Weights of a small GPT-style language model, trained from scratch on English Wikipedia: untied embeddings, 2273 steps.
Each number is 50 + 15 x the weight over its row's rms, rounded and kept within 0 to 99. Layers, rows and columns count from 0. The size before them is the row's rms in percent of the matrix's.

# up: layer 5 MLP up, 768x192, rms 0.13, rows 695-700, columns 0-191
# down: layer 5 MLP down (transposed), 768x192, rms 0.12, rows 695-700, columns 0-191
# gate: layer 5 MLP gate, 768x192, rms 0.13, rows 696-700, columns 0-191
up695 100:55 70 53 30 67 31 41 40 79 19 39 50 29 52 59 37 54 53 37 38 59 69 58 48 46 29 48 79 48 30 59 41 39 45 45 35 39 83 46 41 69 64 31 58 55 70 60 50 41 31 34 26 23 43 56 88 53 35 43 30 50 65 61 56 38 36 61 64 45 42 48 64 75 74 54 61 38 40 38 34 57 54 36 33 68 49 41 53 43 44 38 62 59 37 66 33 69 43 73 38 47 69 40 68 67 48 56 40 36 80 47 39 54 67 72 46 83 52 20 39 45 44 41 56 49 61 68 23 68 44 38 37 41 56 58 81 55 47 55 64 54 49 52 47 36 59 47 35 61 28 39 61 38 75 73 29 32 50 49 56 40 49 59 54 58 55 63 47 49 32 37 71 69 68 54 99 43 43 45 45 58 99 50 67 38 71 49 45 59 85 74 47
down695 098:54 44 46 45 44 28 31 75 50 44 42 37 29 26 53 68 56 58 35 46 31 60 49 50 43 47 54 49 59 74 61 58 57 14 45 28 73 29 38 30 46 65 28 41 49 31 73 51 56 29 74 45 59 66 53 66 28 33 49 67 55 42 58 71 60 51 53 28 73 25 29 39 41 48 51 53 53 35 40 41 53 19 33 47 49 47 38 68 70 45 80 59 36 29 77 51 64 49 37 61 54 70 24 26 75 54 42 57 92 34 50 66 48 57 76 54 50 19 59 41 38 57 39 66 49 39 69 41 33 58 29 60 51 53 62 77 34 65 67 55 50 54 58 35 79 73 40 60 33 71 36 46 69 63 30 36 43 14 47 68 56 32 61 49 26 76 34 81 50 52 49 36 38 29 48 63 51 59 56 46 55 47 59 33 59 16 45 53 47 33 52 42
gate696 100:69 47 23 63 56 62 62 47 32 34 50 61 57 31 40 47 41 39 40 49 38 29 23 27 43 67 59 36 80 17 77 27 79 63 60 48 19 34 57 34 81 63 53 66 46 61 62 44 30 37 35 45 58 27 29 49 30 41 32 52 47 36 48 72 32 43 46 30 69 34 32 50 59 36 52 53 59 54 43 32 17 39 65 30 66 58 50 66 26 67 42 29 47 62 54 37 44 55 36 37 38 51 49 73 40 43 57 15 44 23 56 58 48 52 65 69 66 40 61 52 55 64 68 46 40 57 59 50 37 49 24 28 60 34 18 15 60 71 48 74 50 50 56 37 49 36 42 49 13 85 63 74 47 52 43 53 55 54 25 59 54 59 62 54 69 49 57 33 44 47 21 43 55 56 56 51 48 21 51 47 71 49 49 30 47 38 61 54 62 25 38 65
up696 097:44 17 51 45 49 50 52 60 53 45 59 49 69 38 56 25 38 50 51 40 48 27 35 26 73 43 31 43 53 60 36 61 82 71 59 53 23 24 43 36 52 44 64 68 24 29 32 19 38 47 67 40 44 35 30 54 45 29 31 53 68 41 22 69 32 37 73 46 50 43 39 64 62 59 45 51 91 43 60 38 36 54 46 66 39 55 69 66 63 57 58 79 55 54 64 79 53 35 38 83 76 37 35 57 43 68 37 12 35 42 45 73 40 74 66 50 42 42 24 37 48 47 47 45 58 43 56 46 47 71 69 30 45 46 10 31 59 71 56 56 30 59 44 38 42 25 29 80 36 50 33 66 42 50 52 32 60 41 43 80 50 57 35 54 51 59 49 25 73 51 41 33 31 55 38 54 51 60 66 50 53 43 56 49 33 51 62 54 66 39 45 79
down696 100:67 46 43 64 67 53 63 66 52 37 58 36 39 37 29 46 69 26 64 56 46 29 53 49 18 42 59 27 39 27 48 41 46 50 58 65 39 33 52 30 37 42 55 69 29 67 70 37 39 61 29 53 50 34 29 76 47 54 57 52 50 71 37 48 52 59 23 61 78 20 07 39 43 48 53 71 71 58 27 47 48 42 60 40 41 36 78 50 55 43 35 62 51 47 67 47 45 63 62 26 34 65 69 47 59 54 35 22 55 61 59 54 81 59 39 67 65 55 59 52 78 41 42 43 65 32 27 34 20 70 59 52 46 69 57 18 66 89 13 38 31 40 42 56 28 55 55 56 29 67 69 53 42 63 62 39 51 56 54 56 40 50 59 68 66 86 71 43 15 50 50 44 47 55 51 38 55 30 42 31 56 48 27 64 58 46 53 36 64 32 46 55
gate697 099:54 41 35 29 67 43 53 42 75 31 61 49 35 11 49 32 64 48 38 27 85 38 51 58 71 61 38 43 42 55 62 39 57 56 14 35 12 36 69 70 56 38 62 52 36 41 36 61 70 18 46 29 49 32 39 41 60 57 54 54 69 63 29 31 64 51 64 35 67 58 47 42 56 43 41 41 33 30 16 30 49 50 43 58 43 52 64 56 62 51 49 44 58 54 29 45 43 42 31 52 45 22 23 51 49 48 25 60 36 29 60 22 52 55 54 71 38 53 65 65 62 67 18 58 61 64 67 49 37 79 52 52 31 42 25 63 56 66 40 70 54 55 18 43 55 59 58 49 70 56 41 70 28 79 62 52 18 44 39 38 29 52 61 67 30 21 51 31 45 30 33 36 63 31 59 50 63 44 45 30 59 48 54 41 65 53 42 76 43 34 59 29
up697 096:68 53 74 79 24 52 58 48 52 56 58 41 50 36 65 39 62 32 72 63 47 77 32 45 48 55 28 45 57 59 40 37 60 60 77 16 39 43 62 50 56 62 54 60 52 51 45 59 53 39 48 47 45 60 59 61 56 36 70 56 66 15 62 34 51 40 29 54 73 57 49 54 44 44 38 59 52 36 57 97 35 41 62 27 46 79 60 45 52 24 63 67 23 35 60 38 46 43 28 59 40 63 63 30 78 61 45 50 65 63 52 29 49 55 23 35 48 67 27 60 53 62 70 54 34 35 40 80 49 50 59 45 38 35 84 50 47 44 31 20 57 59 52 52 56 52 49 51 22 50 59 43 46 67 74 69 57 63 56 59 45 46 68 39 43 58 43 67 21 27 58 56 60 92 43 38 44 57 36 49 28 59 83 48 74 59 48 37 67 34 08 31
down697 094:67 57 49 65 57 27 65 48 58 24 47 53 55 56 49 34 76 45 40 74 59 42 36 56 67 53 41 39 26 99 50 37 50 35 70 58 46 40 39 51 58 46 20 59 52 18 43 47 46 64 40 34 49 43 19 76 56 69 36 63 79 70 36 51 37 61 55 49 55 38 47 21 43 58 65 19 68 21 25 56 53 24 58 63 59 53 41 43 51 60 64 31 50 61 55 59 42 42 51 68 57 45 26 74 56 56 47 39 56 59 54 65 65 16 25 24 81 45 58 52 38 35 70 60 42 58 34 43 66 65 58 42 62 46 43 52 43 33 51 60 50 71 49 42 31 67 22 54 31 35 54 07 74 59 45 04 45 51 44 45 50 40 61 54 33 44 33 67 33 39 75 68 46 31 62 47 49 78 50 42 45 39 52 43 56 54 59 69 43 38 60 42
gate698 106:44 15 26 73 46 56 37 48 72 40 30 35 61 57 52 66 50 42 56 60 72 44 32 47 59 49 51 55 76 34 59 65 62 41 82 28 47 37 67 60 38 61 36 58 32 19 37 37 19 65 39 37 85 20 48 51 41 43 65 56 61 50 32 46 68 64 38 73 50 68 56 17 39 27 35 57 62 53 56 25 15 66 49 85 48 64 68 66 57 66 31 54 61 49 60 53 51 38 69 57 53 50 24 52 30 62 49 47 68 60 22 65 49 55 48 37 88 51 35 63 30 63 73 33 55 77 49 73 30 36 52 38 49 42 76 51 34 31 25 47 43 30 47 47 59 41 44 45 73 28 51 53 62 32 84 46 47 82 60 41 52 34 37 63 44 47 45 36 51 42 46 49 30 53 40 55 53 46 57 50 48 62 53 55 40 40 50 30 56 30 66 28
up698 111:54 45 72 46 31 32 51 55 58 56 61 17 55 56 61 48 41 53 47 52 53 58 76 42 87 72 54 58 67 44 56 70 31 72 31 40 48 38 50 29 57 70 82 68 57 60 63 51 42 54 47 31 40 30 60 51 38 72 46 58 39 56 54 54 33 34 46 34 70 85 45 62 70 48 22 19 42 47 39 48 64 54 29 43 05 44 70 38 40 37 60 51 32 52 62 61 56 44 52 45 71 32 62 29 68 65 14 17 50 77 54 44 49 72 33 33 59 28 35 66 49 55 17 52 54 41 50 60 60 46 50 36 70 69 57 51 66 23 47 22 53 34 38 43 44 48 57 62 53 38 61 54 63 50 55 45 55 58 46 56 56 84 56 27 41 48 33 62 50 71 70 77 55 63 49 58 60 21 88 49 38 56 65 45 54 45 61 26 60 27 37 68
down698 107:52 73 54 12 38 32 48 46 49 29 54 22 47 45 22 56 62 39 60 38 83 35 45 51 38 45 44 29 64 39 41 55 56 56 54 46 56 51 55 46 44 49 44 61 62 42 35 35 66 46 60 51 68 35 41 84 36 51 44 47 26 39 41 62 56 31 54 65 24 54 59 63 44 61 48 41 47 67 61 30 64 55 32 56 49 61 31 70 51 65 33 51 50 15 63 75 50 71 22 63 55 62 38 44 77 59 55 42 52 65 29 41 37 46 56 71 76 57 81 85 32 40 25 52 71 26 41 17 77 49 33 19 42 36 48 47 41 55 56 47 32 52 68 71 46 54 43 76 27 29 67 49 62 69 54 51 63 34 64 60 61 73 59 45 48 34 70 16 57 46 55 89 55 57 39 73 46 54 58 72 56 51 55 36 50 68 75 45 56 44 34 70
gate699 099:39 34 32 66 51 52 23 77 73 64 45 62 83 42 77 65 48 63 41 51 47 58 53 61 34 58 46 57 22 51 76 46 69 80 65 62 50 49 38 61 51 34 26 28 48 65 55 45 58 77 36 43 50 49 65 52 49 57 37 52 64 51 51 59 56 68 35 83 56 35 46 11 26 33 44 55 46 22 76 58 55 53 54 43 45 20 19 22 32 87 33 35 68 51 56 54 44 24 29 36 57 48 47 52 52 24 48 45 60 55 78 35 61 43 46 53 55 70 73 36 35 40 53 37 53 58 60 55 65 50 37 40 37 34 56 64 55 34 64 49 30 42 31 61 68 30 43 74 55 41 39 43 62 44 52 28 30 64 37 42 53 45 61 47 57 63 15 82 32 49 30 34 44 17 58 50 66 50 59 85 32 59 71 72 57 56 57 47 54 42 53 49
up699 100:31 51 25 34 35 37 47 42 41 46 50 30 51 45 36 61 47 54 64 69 42 22 47 47 47 44 19 70 48 53 48 62 60 45 50 55 62 54 46 25 34 65 34 68 75 62 49 39 00 42 43 55 85 55 61 40 51 30 55 67 55 70 30 58 37 61 39 72 60 55 64 53 32 51 61 36 33 71 49 67 22 67 44 53 55 72 52 50 50 43 52 69 61 51 30 23 33 24 71 43 55 35 38 44 79 55 30 51 58 53 78 71 51 72 61 55 33 47 40 27 81 34 46 38 53 51 47 32 31 68 37 48 43 71 49 52 43 48 47 91 35 35 65 51 42 53 44 43 73 62 59 38 14 50 78 76 50 43 46 70 82 36 61 64 46 45 67 47 59 66 60 36 38 50 27 37 27 46 60 19 44 62 43 69 55 45 58 75 36 57 51 41
down699 102:54 43 53 46 45 64 45 45 43 50 78 53 21 64 49 45 62 44 56 51 29 74 61 69 43 36 31 75 64 43 25 37 59 57 83 29 75 44 56 43 67 80 47 47 57 37 32 60 40 66 62 68 72 45 65 33 45 61 49 15 28 40 51 40 50 73 46 60 54 33 30 60 47 37 45 57 62 64 43 85 69 37 48 47 30 45 57 49 31 32 20 76 35 48 30 39 46 51 27 52 54 57 65 36 72 66 49 57 43 59 62 65 42 67 41 33 37 46 42 36 64 32 81 42 49 55 46 51 38 24 57 40 61 77 28 32 96 60 41 45 70 83 60 38 69 28 62 66 68 61 62 58 30 42 51 45 41 34 49 49 40 79 36 72 33 55 79 31 47 59 41 25 49 48 77 58 55 43 54 42 36 24 21 46 45 43 43 47 61 59 47 43
gate700 093:51 30 55 61 18 36 19 76 66 55 31 52 48 34 65 45 62 65 53 54 64 43 56 27 60 73 62 39 68 43 38 49 61 46 35 50 37 51 46 37 61 52 57 59 57 48 78 25 28 53 41 44 51 49 40 77 55 39 63 53 65 70 38 51 48 36 55 51 69 64 82 39 64 65 27 25 52 74 70 47 57 33 57 74 64 24 30 54 59 45 62 58 41 41 25 42 68 71 46 45 44 41 48 56 20 81 51 42 47 26 59 28 64 55 75 63 57 49 60 52 67 41 58 63 13 35 64 64 42 38 55 53 56 63 27 84 57 42 44 34 48 39 50 85 70 64 50 79 75 69 13 36 36 46 79 32 33 35 57 45 31 67 47 48 40 57 33 68 36 41 45 45 67 46 44 35 76 56 23 59 44 43 47 38 46 83 28 52 49 41 49 60
up700 100:28 76 63 65 69 27 56 41 36 58 59 39 15 60 34 46 40 50 57 58 45 80 51 64 56 54 21 31 71 39 51 76 45 60 62 31 63 54 33 46 18 27 47 44 62 81 22 45 48 62 39 33 38 37 60 32 29 56 65 57 38 51 52 67 55 67 74 37 53 74 46 44 51 74 58 50 32 58 51 36 45 47 31 46 36 51 55 41 48 31 45 48 26 42 36 36 66 42 38 42 22 64 51 49 73 32 71 48 18 47 28 65 35 38 44 38 77 92 47 48 41 68 47 53 91 45 37 47 33 76 40 55 76 66 53 43 66 77 38 28 19 54 42 53 56 72 34 48 28 67 64 55 38 63 36 31 44 43 49 45 44 42 62 21 62 40 44 52 40 38 46 53 73 61 38 53 55 32 61 30 41 46 38 65 42 23 54 46 58 57 68 34
down700 100:55 63 37 30 67 57 50 25 48 44 03 50 48 48 57 50 32 61 43 08 67 35 45 42 59 89 39 58 46 31 40 47 60 30 44 32 60 54 57 54 63 32 09 58 60 66 57 51 44 43 59 56 50 48 66 38 26 49 72 39 73 54 39 38 27 47 69 55 67 69 47 66 63 23 29 82 35 60 46 40 51 26 37 29 44 55 63 58 64 75 54 60 49 57 60 47 75 27 52 35 57 43 74 60 51 20 42 23 40 55 63 39 52 60 47 63 46 55 51 67 42 48 40 60 25 46 53 59 48 62 39 70 44 40 53 33 19 58 46 40 40 42 63 45 58 72 33 76 50 57 59 32 66 51 62 53 45 66 72 53 30 52 73 54 43 42 48 61 64 71 31 57 93 62 50 51 39 46 64 55 42 79 47 24 86 79 56 59 42 67 46 53